Each number is 128 + 24 x the weight over its row's rms, rounded and kept within 0 to 255. Layers, rows and columns count from 0. Numbers have three digits each. The size before them is the row's rms in percent of the matrix's.

# up: layer 10 MLP up, 896x224, rms 0.0613, rows 127-306, columns 192-223
# down: layer 10 MLP down (transposed), 896x224, rms 0.0564, rows 127-306, columns 192-223
up127 095:150091133080168153179126097114133067134128131150148128087167119142153116103142141168156166129084
down127 101:092085106102144099101106137138127099135134083132120120117083120132157147153121095119136166168090
up128 096:135144094107139087105130116090186117123158180156125122080132116157120123123119152165161141143171
down128 099:113130142128093151096128134094153107127174154156142118101125128145136080152147139117088127155130
up129 093:130129132133097142120133132124135163147121184128109130130151156131098157115092096128154129144090
down129 094:136133058135111116165144133130142173132129085083158091181158148126158114121125128138142135123137
up130 105:135157088105144091148155116104092126128092128136136189123107146102116128111131137153162141153156
down130 108:133149126129069137146147114140147135135172070113074095101058133121154119178153132139162111123133
up131 105:116161146103149114144122093126109175167122138121101151106099188157138089120075107134115152151140
down131 102:168121221182144124080076096108164128083156147164201097129141128135130084126191145100138127148139
up132 087:101129090130116096127188113151124105107141143112106089138149108127146118129117157165131110118103
down132 097:109078094120125119136162118123161145122094114126116113126101110139141083143116134150102151120139
up133 109:086124107127140144130191168099151136109116139106160135095143137151116157078109159106142132135120
down133 105:180113146125107155127135133108142106154121101144128123069142127102100132136124122145106141141154
up134 099:156134110109151147095131119134114104126138144108139141130157131124160135142056151141150124140135
down134 098:097101145112148121119104085127134135109118086131137109093138106122109158150150123085121139112129
up135 091:134119137136108099100104137133139128169055137163117131168127109139141103130167124129105155106145
down135 098:124175150129124125161131176121185112095070125146124107202132177113145114140158140117128110096131
up136 107:120148106082123109096132127139146119133148143156099153160138106129157155142148139119124132149172
down136 107:095125111104143153128110138102143114136161113127114159154111104149089138110135126107126156159183
up137 097:120141122181139140133122143143128133102128109156155170131109132144134117087123107121137159154123
down137 096:122098148184140101070137134125156102125096128160140151163099104116131154082147118117106108156172
up138 111:106088148146125113133146115100091134120121143101140118131159120120071159129087121116155121150175
down138 107:134067086098140111160159095103120160163124128088084154157112110163158113128113176100132093141156
up139 098:111139126114163109103121087183109100137147137127138128121139129181169133115123122105131120141104
down139 101:124128165145145125151086115121144132121165158161145088144096133097128129148133120111158118112142
up140 102:149133100129132122117159178113076156104109126111104089149150114110157179137184117110194113161122
down140 099:150151141120139138112120114139123159123111141162140092127164170070134168124169124094112107098131
up141 100:107101135132134129109176108130136119105093118125113143155147174118148103127138146117102141143134
down141 100:104136167114125135181088137148138133106144149152139147187115103130074165122113151120155113155133
up142 109:146143145152123102159097130156128097105137111169083150118146112161123142156123098153092156121143
down142 105:153096141134162098146098112129140164150128144173085127123151134125137089146083144163109142149133
up143 090:140151142139104132103093100122110148115121157128116148139143189112185135161143138170089118143138
down143 101:133136127109177113173115104124136120159186118082171097121112125129156136171108136117156117150107
up144 101:125142132125137148153142123168156108089136132104183075110146081159141124129152108117099098129108
down144 107:094125128130131138132105139175102143093097109122133126163147118106132125124098141121133143067140
up145 091:131151132135120110128133115154142136134117151100142138163085155127112146105100135118102115156141
down145 092:123144145135159106106110152106148121139106110117166115093143107131139118133137123161118124157107
up146 103:133127145121136103146115124133157119108131152151110130163143095117183127102102083110096133125142
down146 098:176160147155077130103128083154119163133151120122096146149129154157140130130147097128118143110100
up147 106:131128126152127140126174153106059126159098077122123142125124151069080152083146140137150170117117
down147 103:141092139143130110117140106150177112115142180145150139136155136102143094164096120139130148143162
up148 094:133101110152168109121099107156118107140181138130106075107125125153152164086157117113136115142128
down148 098:103138140134166126121132110166128147122139117120127145139121180077126086160147123118151058124128
up149 087:151166137136178155174127134102115149123109120151140133166154126097138149075127148141096089133148
down149 091:145128111144143127133104131161109160098178143145139138126155132093149129153179133160097125126142
up150 090:135171160140153114084113142081127114143120122139144118043151132109119112080073127079112097159153
down150 097:118114127142134099109085115120183097114115162166161101139138079112171143169086113122143122118156
up151 087:102089128107173123147180131139122097114107111153146157120154118112138152111109153144128073133101
down151 097:131148162109148090147103147143130129136135097137156133117152145121101116120129144126122138112124
up152 100:135143153101110128128122135131096068147162168124146144153194147168142175190155121157151168142124
down152 104:156168155141130114168108124128104131124133102166111150084106115177094140093151100114154120131133
up153 099:110091108129142125143154162111118159140101199144116086121097158140143137187124118154119135133127
down153 098:160087152143106126124137172155125109149129132141114130147090091117124146143160118113114144123147
up154 098:161101160105139089095126119103174105092114148079150158148160124107125102083142126144134137170137
down154 096:104141134140139101158133141133130126150128068104126102114156127094142146130151119165158142074142
up155 102:137106157169103152159149140145151133123144107132181110113123160117124121124133126088146135187153
down155 102:116105148119138108137156138143146090132085139098117174098109129068136073171114104159140111118134
up156 103:121148141153098112139105106157121178164110135146120149162142118122120155147115142129122113088141
down156 111:128126121137152144138068147151151136130124156084115109126176112104155139118129143128140113086136
up157 100:126107132147124117137151106100082130170112097159124121089139098144121120126116111185134093100105
down157 102:139160148126117103123144156134127186106124118133139111164074124151137067083139114143180109155092
up158 100:143061134172118128151097115144096115135154173128146146185134124137136170121135121081137149182094
down158 101:122111119101108128072132132113107106107122126136111096138140142105125102169132118135127140191066
up159 092:135147153154156118135162149138119143107122117135141195098105108124155187146112152085123160136135
down159 096:154142104122136094129123112118130122077144162111094124127138106117165112150122147143089053116121
up160 094:159118126069135192122144135096130148133131140123149156131128208140164133082127127146110133111125
down160 098:137121078107131132184115126097117143128124132126132130170129095140143122133127132096130144127143
up161 107:131099119137149166137138137120117176131124159100127135107117056126111121148141133120147140126172
down161 111:092151133114178134188121174104126155129171140163084090133124161117117128100168121142136141139145
up162 104:128096121172128110125137099118123143110115126155135183134105141105135145122117082114120167150113
down162 105:126113112096122118129131174124132153190133133113120111154146116121157105112118091140097155109131
up163 095:156139098120124126186118114152138144132147116138163117188106107112126161148123127131128139142160
down163 094:106145145128158135094115149119124148111125085095166156153128108144125089148123164130148123117138
up164 094:133124123133129126163140107159140160145108131133082125143127098095091191128118129134126072141120
down164 099:118166109104107121124143113130110152122123104120143138105170114094087101142176127162121145090182
up165 104:135166118147154148145129127097103113078132128142084145103148157091106085145081145160099132178122
down165 111:200122151108112127135101121129128127106129085117095113182114107145157103105115136077131105122136
up166 107:131159128121104135133088101161122141135138129148158123131108138144163157131180120122170159102085
down166 103:107148166099123087105155113150118134158171143090080159124111126159146121116131107113149148068167
up167 091:127160110131147133121120152121115056125150133130136131117155152106137148158134135146125146129126
down167 099:176178135124100151145179116086170134127163150090150147138120121092105129153100134154115096171145
up168 108:107130098134103107142104126097128136143150095150128123099153115133150175103084090143113157131119
down168 110:092138087115127128125167132128137071131094119077113116085111104097153111110112110108137131116135
up169 112:130101160113140161129131085155143082097107126137069115155071139106111107150138103141112164163147
down169 109:174096151160134142116118151118128164107151144166101116149102156092135123152139089122135127151122
up170 105:154169118142113110105155110137130128106108120143093171204135155151143129121117150150137175153115
down170 104:113148148156089141148154134161131119112120135121141109174112109129165109177107128145125130139058
up171 110:082113143121144145123146141115145123079129119116136159135130138137125092136152083102142107142115
down171 097:053064114093101113123104136134090130103138131160121116121125104166149119175123171104116077140141
up172 095:131132157100134158146149144132087141157118194147117138135123175191114094148141124170137116132149
down172 094:104114148103133142167067145129131146116131119094109096126167152133132125145125128126100140098097
up173 104:158117110114102115135137131132150138113147119133082148153150178149142100134123131156143067155115
down173 100:123118159157116103135143122169138099161112122084111100101118111130139112101117134135113120121156
up174 101:110133103122135047170116139116118139138122119127106096127144118140162064145126100130097121106112
down174 107:116098132152143105104156089122124102149156125129124138141138157124139122126140174091094125128134
up175 088:107120135111131134123114131138145078162119123133125120146111090104161106108143106116093149123127
down175 096:152107141118101094126093147130103120113143135116128141122106084144120159102115110092125148144117
up176 099:134119133118141168127127128097127160088105133137099153093124132091123151136116121135117123137136
down176 106:091118119115125098142119138096108112125123086052145131151152123166114136133123127134112164144112
up177 104:115126187128118137189103117105123121126110124130111165132161146118115131169123120135092084133159
down177 104:123130149133144180150142099130117163169113139135155138130173139128152129154118144114102123139090
up178 107:128166144080151103136113131092086159122141113145105083127143142112092121095111110128105114129135
down178 109:099073107116138133130103113087155121092161100128129128110145117160122122116164177120120115136179
up179 101:149127099098119172158098173133123159109144099142112135149163109112140158126157114159134089138081
down179 104:089189187153158158147094137106114142154113132095104137136131188147162136139185133129076146129131
up180 097:114112134079166136098130101118139140100090147143056146125177116142146094120102166128137114134161
down180 098:085130119119129118123154118133082108148166167125079106146062125099124112101115146123122097142152
up181 104:079147149156137147152133122159135128167120116136108155129143130125125060092105109088156094127134
down181 100:116118126119105127146182105109140172197139115151111136116122183136119156137124134157119126061132
up182 105:128147164083146155160104131135116120106132128129154093095100177128144120152157103137132119110142
down182 102:148142159122082131120158152142100143086138132099132152119116109104129078108127122120138152128146
up183 097:129091121097089144145159143120084119123158170101136097119123085140162136040122126179147142121175
down183 098:118179163107139110123157137125132151076109122085144130131135178152097131123146135128091166107150
up184 106:128154142087142112090134112136111143131105130126119106100089124148097080144130086157115165120135
down184 100:112151104137103087143151110127112078169056104135170129138105116137138144099154115096076133171153
up185 103:148089134089170104146109124166140140117147119123112067126128141113128145127134172138148194174141
down185 101:159156134126116151153143136071155121086131123102107117134178158120096108107153138145103133140106
up186 093:120106075097123110117142103085148121110092147155119089111145110161131138137114125122133114143117
down186 100:155148113118132130101122108111142121152157151150142088159127113159116124105108164124122106154102
up187 105:116147099128125139142134135110098150094148161113137132125140134127121164115145156119131119116134
down187 108:080103149082140111169097128166129145116134120113094129165105165111126164174104134131153123148115
up188 098:105081126110127165152145125106083150171122146151111136156113138129160095088144142159121109142147
down188 097:081146106131143144165133113121102143122118119077177146148106185166083125100106126099130132158125
up189 104:146105082133138132122156113163141128103095191124090141160130106125146164120127112118134136097151
down189 091:084113146145115129113151156126128103122108096109121142165112105105102095112110105176123141133166
up190 099:099155105143086113113129098136115135132124161081107142119105137180148144142154127152149128121172
down190 095:115106133165124172115166143205134155134151108113098146074121115151087142132139137139122141087111
up191 088:112156137133096115117152121153101122160147116134123107145117126081124147098079120164149134175147
down191 095:141134146144096154149107124122074114113135123135101107167089147131132151145144151143117109113194
up192 094:130150158149140124113135162172064146102109120120120184123163137112124153098107144166122176119131
down192 095:126107130122097076146166126108121122155112124112133138137119122094114166109129105110144101135105
up193 105:170152100143131142109146095119119122120082082115148109126153119086127119100187189129113142149148
down193 104:132120165120141118140160151104134096110138108086143106115108141121120118092120103127164146156111
up194 100:114168092130120094140124130158148121152138119146092118110149171140133122096023079117134131119113
down194 108:183107129155145125136153114138111137133064120114134119132096170149130116137114110155138132146091
up195 095:098120143119121102125110177130116112128179135119179137158109160132139128115143123161121135114118
down195 103:131120124129088143131126143122132138180149146164163061132076096117085138123167113153155157128118
up196 111:112182145161148110131130093127140104109150136119186113123090111114134141127162147161147141156133
down196 111:115139129152134127089062106142131126140142115122139141118129137123127139141121106094138104163130
up197 102:138115136145166096150145111115094116145132137117147126185143118113141118080087137141137144152059
down197 109:112121152141139070122111126129170145118100106150126121143129114122158104138174124145148134137107
up198 105:124154121100109152123121117108135113131117158155156158096110153091113114096117145157141096131172
down198 097:095127080107165132166091125120132149119171127107088141119140109171118149121122112126162149116129
up199 095:112144123102144118159135127121157173133178103097081129096162125117128087078144127119108187112141
down199 096:124136123124093119097116119091154162113110111132164134063144137133127100170116106145150120114124
up200 093:161082139125136112099113163112102126124190136120140097141121147152163133123152126084159090141133
down200 099:156119162155149130120140112132137074106127117103124129121129104111107131120132130148152110104149
up201 103:112126100158147147165092083116140148142167138103127104142134157106143131142124094132147112127158
down201 101:143126128103111111118108182135150119185119127146112109127145153136123143157118152121141114127159
up202 110:114149122123125098136153124142123116173110120117111147148155130141130120098122129101136139085107
down202 100:149165117115180135144136131107116149118132129177133151133098115122132138118117165140116120116130
up203 103:144102142155069104142142114168110135114111127154133154132140137130122102128109159129131148093117
down203 099:104116136098140109134137157108087149179175121114132086139158107163150123115162143070153136100118
up204 100:132094100128089120105112127086066126110128108167124126133139111140154110126094100088133126156170
down204 104:139094094126108107146097087129154139097076141123172105161125108134171130113105143153123158139148
up205 105:110118123174141129136078150103146167097131123143105134103095120159144134149145144117138130146136
down205 100:147157130159151121138149121160114124119098101123113082154092092096188115166188112129094105129139
up206 096:148112122134147147116109130162135071109117133134151132118089129164131085122119131114102120090176
down206 102:190153112149069125145119077130141167095170173088105150181107156114124104139115135104120126137168
up207 100:109098131128103146119148129131126132139178122145050116110131128092128128092134106122174139120157
down207 104:142110140116141122100136161141107108126095124089140138188129090087142133139118147140121132112108
up208 108:132110184142107104128087137073120138157110132169092124149160116119089158071128158128135131090100
down208 103:129145131172093132115102101131107090149162126143106148135160136080107128116156163106110151095100
up209 099:162160155119124131111116110109140118108138121137129165161155139134159107091104145147140183115126
down209 101:151125116125137114104144121113143117132126139131129152159122116101139147153119117125109135164144
up210 103:156123165139135139103110145140097137131152084113112115131083164119146167104158133125127134150109
down210 103:141130115104119116095119119134104110122120123148122122142121139150133157128131119115123148147139
up211 110:089111125146113103159134135132156105106088150120098131129146103135160110113125124160117130077137
down211 096:135149131133147158125148156085108115119161111103141142119129158080161120087140112129117117135106
up212 088:132116146114151131116106116114143155155172146139177121156128130099128116108096150096110127121119
down212 089:111118177131100120157139108115122123126148122131111074135158123151111137121111082126108107132108
up213 095:083163097080135107181113149145069147144127166153143149113104143182140115103097123200088112125142
down213 102:143117105143140107118088111096171101118105117139145121153143105116115121144111111157142141114132
up214 097:115106174125111135121146176146114123087160117153188146082143132071145144116164124082137130102149
down214 101:146133111164092136129113118145150163102109170119114145135154100121162162153148099142111154118136
up215 122:154145101119159144147098139139130193097113158170120137092125120153115131102124141129180140095124
down215 108:144113112160152143132138160119146183116127130145123132108128136129081108082096130126155134176123
up216 104:109106149139135119143143118122129167140112174155100148158096118102088141150093164147157110111129
down216 109:120125154128138124158143103102124095114162135122110125142135118158090160139114144117121142162129
up217 105:138156146118135155136126106152129113113106097161163148118126109112110157129163107089116157146137
down217 102:126079103139117114123100185135145156129165149134123117142146179128141152129167155129113146156155
up218 105:143122104130132145085089129119153091158113127163097122113125117136142118114090126151154131129162
down218 102:102124154075143131145116111120130148144159103120174122109138125102104171131144106095088108129124
up219 096:126158113149163114139102127073098169105115132123097119133085106109134145109116144126173143146117
down219 100:121158110139158118109137102136129141166102162113156082120107160099095123094161120132095134131146
up220 104:110172125111081127133155098115128101127124118122110117139128125143147111090104097121115151148135
down220 107:106163142141161091135152149120153102119141092183103113129141108121122111135101133145140142145132
up221 099:117146124120157170147121120120146113157136094120134176102118150161174130112175070114085118093145
down221 100:132134147150134104141146113133134103143093098135100139082145109101161149121127107154129131150139
up222 100:112180145119195134113113104150109118129134145097086120132109122159130181111150157125134129119112
down222 094:095107135123139119113114125117134115147133071100150196153124165123102125138105116110126158092113
up223 092:159133144134162116121143126123108116133128143091092116100112119097108120103143096140122159170122
down223 091:135101192138159134100122167126114139124115077092125127141126098134128147126079123126141148124110
up224 099:098100099187133153123166106085117121116099117109118089138152123109116112139125124181147085113162
down224 100:143137160124153178141139153148130149122119105157096187134139122155115142122124156104107108145109
up225 099:158130121151111133066054122115109142121134137119124129098143142133112183116072167125162124177126
down225 106:139142112124131110114157091097121130072126163127124134184147118092161162146104103152126135118108
up226 107:103121113104127141160125149116163138137129100125138094110091128168099086178117158130135128159176
down226 100:116095148109187113078164109122109147143162156086133151119119120118134140105097107125167097112076
up227 096:122141151110166129118101111140125101138133097153125115132107148154162137139127096135083160125167
down227 094:100138100127143133090138132113134120126079137136116134158131126134143110137120083104112115110126
up228 098:133124144104108113114132141131194138154165127156094120151151121136147108137125134131153148102140
down228 095:134085106108133172085112104140128110158154125100130169109099128144109110155101150105156161140141
up229 099:078092130152132109167156103118129137161149143117158124150164165106145125115166153093122150126175
down229 101:156089142087147121129145098123136144143201137113133131152150108129145143138103146126099103132158
up230 103:089115141142138150100118148138099135104117150133105103100166145141160188120145148162165128165120
down230 101:113131152136157117144085124138126148150136125111129137116117108149152112121067113097134139088138
up231 108:156151153146113135113127101116123124154104154163103130180123097156115112143093173122136139144120
down231 102:158144131117121126125137184155125148118118147114115106151131159096062117119096148111120118129126
up232 106:089164145122167107098126089130161122152101109141128081103176141107137123170131152144144113194109
down232 108:118129137111145101103099116076150127136092107108103146110103119138155164117114158157142127107139
up233 101:097098166139121120161128117144108075123109135088084123113138133173142129128174166150133140123084
down233 097:091097130135171143160105158127130089165127147128116123123132141163156136135095123117143148133083
up234 096:141135092120129139129093111114127115135182076113052130141119142165115099070112091094118149146132
down234 098:095108094133146138125113123154096087163137138086153134106157135107152124137134153152097109088144
up235 111:097131133126145094144122135080117150117133107191110135107130118117154158126159134146143130163149
down235 108:141085078119135126090121166088171111136151137137096181091099143172103131132119117145154130090122
up236 109:121148167100127150121109095159145120151125150142127156092101144123121116151136115102134110122113
down236 102:084160113151093085141118105116107133128130132123169104149131102083112165127125150140086151113096
up237 107:135137134127112176127158121119111150114163161122108150145145113111151111148145127110143080142106
down237 107:151184076151170124113146144137155150149114139169115149101146133154139148162166109161153145126107
up238 100:117119111104103134126144114148105102142142183091147097152095110127147150094137178152136085118111
down238 100:141096098166122132110111151136178151146132127159134115147150099108133129110126166147135134108141
up239 111:113130132106104111149104154137132121124074104136089119121127121121155138165133159149117131107132
down239 112:172147146126148147163126105104102139157128144109091113119134146116178103152112138126100171141105
up240 104:147082149100161087095141090126131143113119102143117112116078122161138145129110114140135170157109
down240 101:112122083116107122130176151149132105124119072102125130085107143103108150167120124114088149118161
up241 109:121124125166154157115160139146115116166147149134121147080152136126166148117108124120117096153131
down241 099:121128100134152199120137164126121180122118157100123154112105111087182115113132125122122146133106
up242 099:157110107124127130105117085086160146139131145114132097134135131146111143128180134095132111154162
down242 098:112127151101099151211146132094126138079125092111152127131115120114110128142120125146103100102158
up243 084:126146099103174110143136138165151132093105171119121109131160113120144119120146109121125155106156
down243 086:114114139102156124165151129129119118129093134125081117139126129138113128167132139165165129110156
up244 103:109135079163157122101112122142148142127125170089147129146108156114136112137112122143126121158142
down244 099:111189163145138110140151148097096124153140116130128137113143115113114132136107108110151150081095
up245 091:150139110122141100125124104085116156153127123138152198105120127156116118130087129103113138112118
down245 100:115144138115133125111112131153141108143110098119126154154133080119122089127099121125118099133124
up246 093:131136080155130102115127140120103122144087109146129088121161141067116100111115128106087105111140
down246 091:137153095120141081169086154128159112143104138087103121127137103108104148127095154104079114069153
up247 101:117114102140151166133135136122108148119127197132153168106136117078169164090126074115109108126109
down247 096:158103094113092136136113108109104140079141148142099156143128102156157142120113122096063120134141
up248 099:146126167125156137114135167123144113148136109118116101127109113095131156155124132106095100127124
down248 101:119126131143129152149118108124108128109194152118143130104119115125140106107135119106175107116135
up249 096:167156126155138090195103154127121094143133152124110122091134118142133144121112108105154114131098
down249 099:093185128134138183134128115076129129127115104111137088101159151157084122060134086119098152129095
up250 091:153109126102136131151144166130181134104124124095104162132110134122074111131129161147159141152129
down250 097:109129162158123098107111112118111112140128170137114153153118107138138127167125112124163129150132
up251 097:151074140151129112098116101119147094150150096142131082127168102097125159157080153108133124137146
down251 102:153114128113130100125087107160135122159102105139137119131137144087175159139072158175145133108132
up252 104:099104106132161142149120097118148112138133165085128133133171136177111127151120154139147152091155
down252 100:115138141085154120079148082148127115160102132112162124126113114125086145111135122115126126102144
up253 108:120138135150168187098153127137145125117101123089109140121131159156135135117147130142104113165144
down253 103:106157154147122116125103144107143094127119123143125144142130101146119144125134159129099126128103
up254 103:104107137106141137132135090100118131149127161098130164082124095098119112097160125156124079169093
down254 106:106133130128185178127101106169154102111164128138142113135111145122113162118126108132140106131158
up255 095:142097128125115184090120151187188122103116129109101179111137108142148161112100114130192131133120
down255 095:111118101128126105117150146139160109142110138092112158156174114116145125129143143095117108112173
up256 103:104130174093122116107119152088125080124161200094121111105098157132102128127122123157072114132115
down256 102:094152119099139118154114154115100077153141125115091116105106150122117140150132089123116151105122
up257 100:111077091123151127133113100147098083148136145087120114156106130135164149128106103063152130125139
down257 102:106154084117150065112074173118134094121113154126108084168097126114109150106171099097121140117136
up258 105:109129136139135122151141138108106158156161116091147097112172152170129070116085142159144135168182
down258 100:143144125133118124108111136144132099099144131097072097154127101175133126129100132147136137148186
up259 092:170130151111116121152132111138118142161138147125134105153122119141136086120169073142168133098148
down259 102:128139160144140136133141093170167133190112148152102149127138113125117132142179083111127130092104
up260 098:107123147114150152145137130177077121136111090132091144126122158097135133133125113170133119083083
down260 096:154121132150117111084086128120077122104088132097122064107119167188138096118100109128125073122141
up261 105:118150107167075111098117148153124127150100072148083114151121070104122132119123133139174126127110
down261 104:080154150157128123134145140124118149105147102096089142157138123108106127129092105153177104092108
up262 098:155154106138083159144140133173130149122110123123101121102141120180136125137094093130122162181150
down262 097:134110168165122105102132129114130108088074151136169140141133104101128158142143151140115132088113
up263 092:118169153156166113104125121138122137117109146124146119132184103169100149132087091163143130102086
down263 097:192156151118118162096124084133158143113173099096139110111138124130115096161138130170173135131082
up264 110:084124093107121171151125162106138132114116110160100137079136155118106123098122105128130153132120
down264 103:129142090095134160100128137122086123089128150116156076091200138144167133118135114148142127160110
up265 099:191161101106116114156113115133153140121134114154079146123149133149135153112131137146130128129130
down265 106:102120120148150152150125115173147149129112141124153158093105148167076135193135175148116131114145
up266 103:142138110101108101110131119147100156151127111112098154076154171150145111104106124121162135104098
down266 101:119182113134119156111097110141125117162146124159117110156134095088125141131152139109105093178165
up267 104:124168140135129132133141110086141145115126148146106151184091103139146210133127158141136151115129
down267 108:116118146145119143102115151148142125162126065143136142169103118129173136144145174151142117152130
up268 088:157150118135148088142180119127133106147161086129154172123111075121146138131120086141127143159125
down268 093:119124164128153140144115115096106131129145133148135104104106144124112122142139150155092099170151
up269 109:141092110075117137093074162146107136139097110095114146118079101127168119127105140161103127144127
down269 103:140145121127067133155148109101142124131109106106153135179111125137136093153141144144128109108099
up270 101:088154112106157138093095123134080104124108176167124177166103111127127104124116095125117120142103
down270 100:178159140157126130141129100156126101120109138100148149131179131119179106114103167156074110107077
up271 100:119116119084135137153123132140120134133115127096144084112102200122155119104152089107124135137105
down271 099:106151104138124206161136144136141104140151141159159133065105127120138132147102183118164126109109
up272 090:096144131074109098147132114155136121108081114112115081112126135165185149127125167130129112176098
down272 095:139166117126119136124131155117104135118120106158146104138118112129199130115122142168115121172141
up273 106:146089108127156147125130130118136095139078118094100150124107159080110151093142138124148159107141
down273 102:129125142128106097138079150113090126140128124108105086146156095127141124158167132134105170105142
up274 096:124140077127128112131138129146124113122117129112143143153107148151097197111139134160108144120135
down274 098:146152152116175091114140128165092119134167122154141142151124131129072072102146145102132157129157
up275 111:086151126078132119138168150128155139101084178158139147116077117103127114184125128147117184140072
down275 105:078149161147169093119089150149132108100114132146133087159157109131106118093097107147135109140132
up276 104:085107094141117142101140121139144122127104145149119152131083113132129098097159096116142171101118
down276 102:135141113139109127167080111129155140166154137117161165172089129150110155165102146131127136132137
up277 087:122116119133157156113111146107136085091106168131135130127114107111104123093138072116135120118106
down277 094:156116135154132158133129128145162168120161132147146101118102152126154140095083186141089111117129
up278 102:126156073125128126122146131103087080165118121124133107172135104155109147153102106117106131121114
down278 103:140106141135124108159123165093160125137117164109150118165132141143122114139151125131150087131102
up279 088:075114129156085138157137137074166111149146104111099151139135127098137125144116160140104145126113
down279 093:105167111105117146148158158135142070142120152193152145172076125149141128151114123148117145080063
up280 100:131121130142136134089116130128119154165140105145122148128131137104118112130180115139117125109165
down280 102:125110157072139154086140136104111086093122104126107117108121129123152080123129101127121136091125
up281 092:097169154131145104118111129116094174117121129155130161096150145140103116135141135168132130109118
down281 094:145103124140127164098122116138129146089116131132122100167111111162152114110128108130168101119117
up282 100:115142130110102125148118142102093140100152124144122108149129132113141166156106166078108120177151
down282 094:134126162180107117095120136120166121142152125138134150119104133118107142088129176154107148087147
up283 109:108141112141126107084088134108049100149135152156162153151114157162139137154125123118122078158132
down283 108:103119112118133130118132116140145145115146113107147126133127149152081103136126123100123127143151
up284 097:133143137179134105142149105121153142150185125114095116139150135104132110149161130108146132104158
down284 100:079114111061161082142114185116145116155135131089135140135148111141152164111153083159132133157114
up285 095:102098113131109109117150159104138079120110115161166097150106140122136120138156132101120147106145
down285 099:127171118149133099138100112120128144118158141133135174187111108163112099110144126098095105145102
up286 100:064124182092180131121116148124128135114140113146140123150135151146137127115078102168113146120132
down286 102:131130142144151144151144148130107132126129114113127140178141132045106110127068068115132112112089
up287 099:116151157127118134130100120141104140104101119083090131115158119134148122105186120161148100154138
down287 103:084072111103128123118051144136130138109076118069115119132169101125185119154089147123119101142160
up288 098:162091135156157095105180129160124136140117146132132156138112100099189137115087123102124137112138
down288 102:121083112123128082133154123128136140133119103125112112163159099105097112131127118115110119105158
up289 094:136163105136163108138144080153171178105111136132130141148197142114104103099142140173108140150104
down289 096:143135140110091138091178152140079095193151128108124118168117148138100107132131142108169140147115
up290 101:132156164141149154107109149133153154182124132172133147098134120116106144118117102153112100093116
down290 100:136118134132107155114110098155144151125081083129124168110171128159131149157113109135097121131114
up291 104:100153177126144123119155142120110106111114104139108095147131149112104138137083136127148168128121
down291 105:151093135094139117108139152114151129135085116160138110120153174145124129126132125129127129159109
up292 098:109154115104071064140173143158136139143133129131119120093112113120148140148162148152120131171126
down292 106:111126145127090099134153093108111133141133147126121114137151171138172121129095087136111091145115
up293 104:144117093191204129096099115131121132110133120114100136145149090089112150133135138150105142140154
down293 105:123128157139118146086155093178114148133119185146140096139118085155136138109126136112119100120158
up294 093:084143119168110140170132112137119086132138106117114119141167129143159104163158123121126154146110
down294 098:124139080129096120106101165164135155164125125159164144128138085098109095126103084102133170118155
up295 091:144179137157147141173125118142139090104100158112093105146143141120118130086091111166085100164177
down295 093:099148111145182136163120121127123122114101134142121105113118141172165130131168140158096089133161
up296 095:124146121156130141176121113104131119129147137144126164145116150128131122088140152122100112115101
down296 098:145142120127104123141128132121124134095143105178091127110153110095130169110123125134086102120147
up297 092:178128096137077130146193161161124118092125139139088121099119109139125139072147159158185110071114
down297 093:103105117087139148153124152148115114095147180121156157175129124164125176149099125115119145128192
up298 101:134147112115105123155079108138106125136151161098119131153141129137091152125142117143118103118107
down298 111:111090099166071166182130110091114137147098098118104118094091131126091138115109122149131126160118
up299 094:137125088111118152110117174121122109099119146114142150171102136140117118169125147088141133103111
down299 092:116161085148108107108114137136076107139122171121131132092142126119137087131148141131143126108110
up300 098:157125142132154158124121162144136071116130113152123146103123122140141142086154126109107155185157
down300 094:174169121175092156141142126109122119151118098134150111141149133138107138113131134128143147149103
up301 107:132098112106143131151136099110093091148111197161117106108125092129110133159115117118135140101105
down301 099:123134129084106123168097151118137101124106101154083074128160139133132135122130163148143114123093
up302 104:119140124184160125105168149154134134129128119102135129110129149128134156095107105086130101105144
down302 094:122115126179123130144087102151109127115131143124112094137122102120106140090129104144144126146163
up303 103:136138120122101113110151134125151146120133120133114138142169098130114109116136182123156188140135
down303 099:131154130163130108170150181185132090111166161124144135127148120125142120081105108129107127148101
up304 102:125160136155168098131089126144097090154074118148121127098123136109084134078165134133119099097158
down304 100:129104175086133161104160127155096158116140168126147087129136115146138114135102147105087102154100
up305 099:113109109125137122083180126104158116108161138086110159136155122132130110128138164129126108135148
down305 100:170093163138115125139139127081098122154150102125146150108129119097091086134152135130119152154143
up306 105:114127138162110082106126156135112135136123077109113131119129161179147131130155135149127088150165
down306 106:156128105140120109140168110157069145138121130113114122133091103145106141123119114112103126109117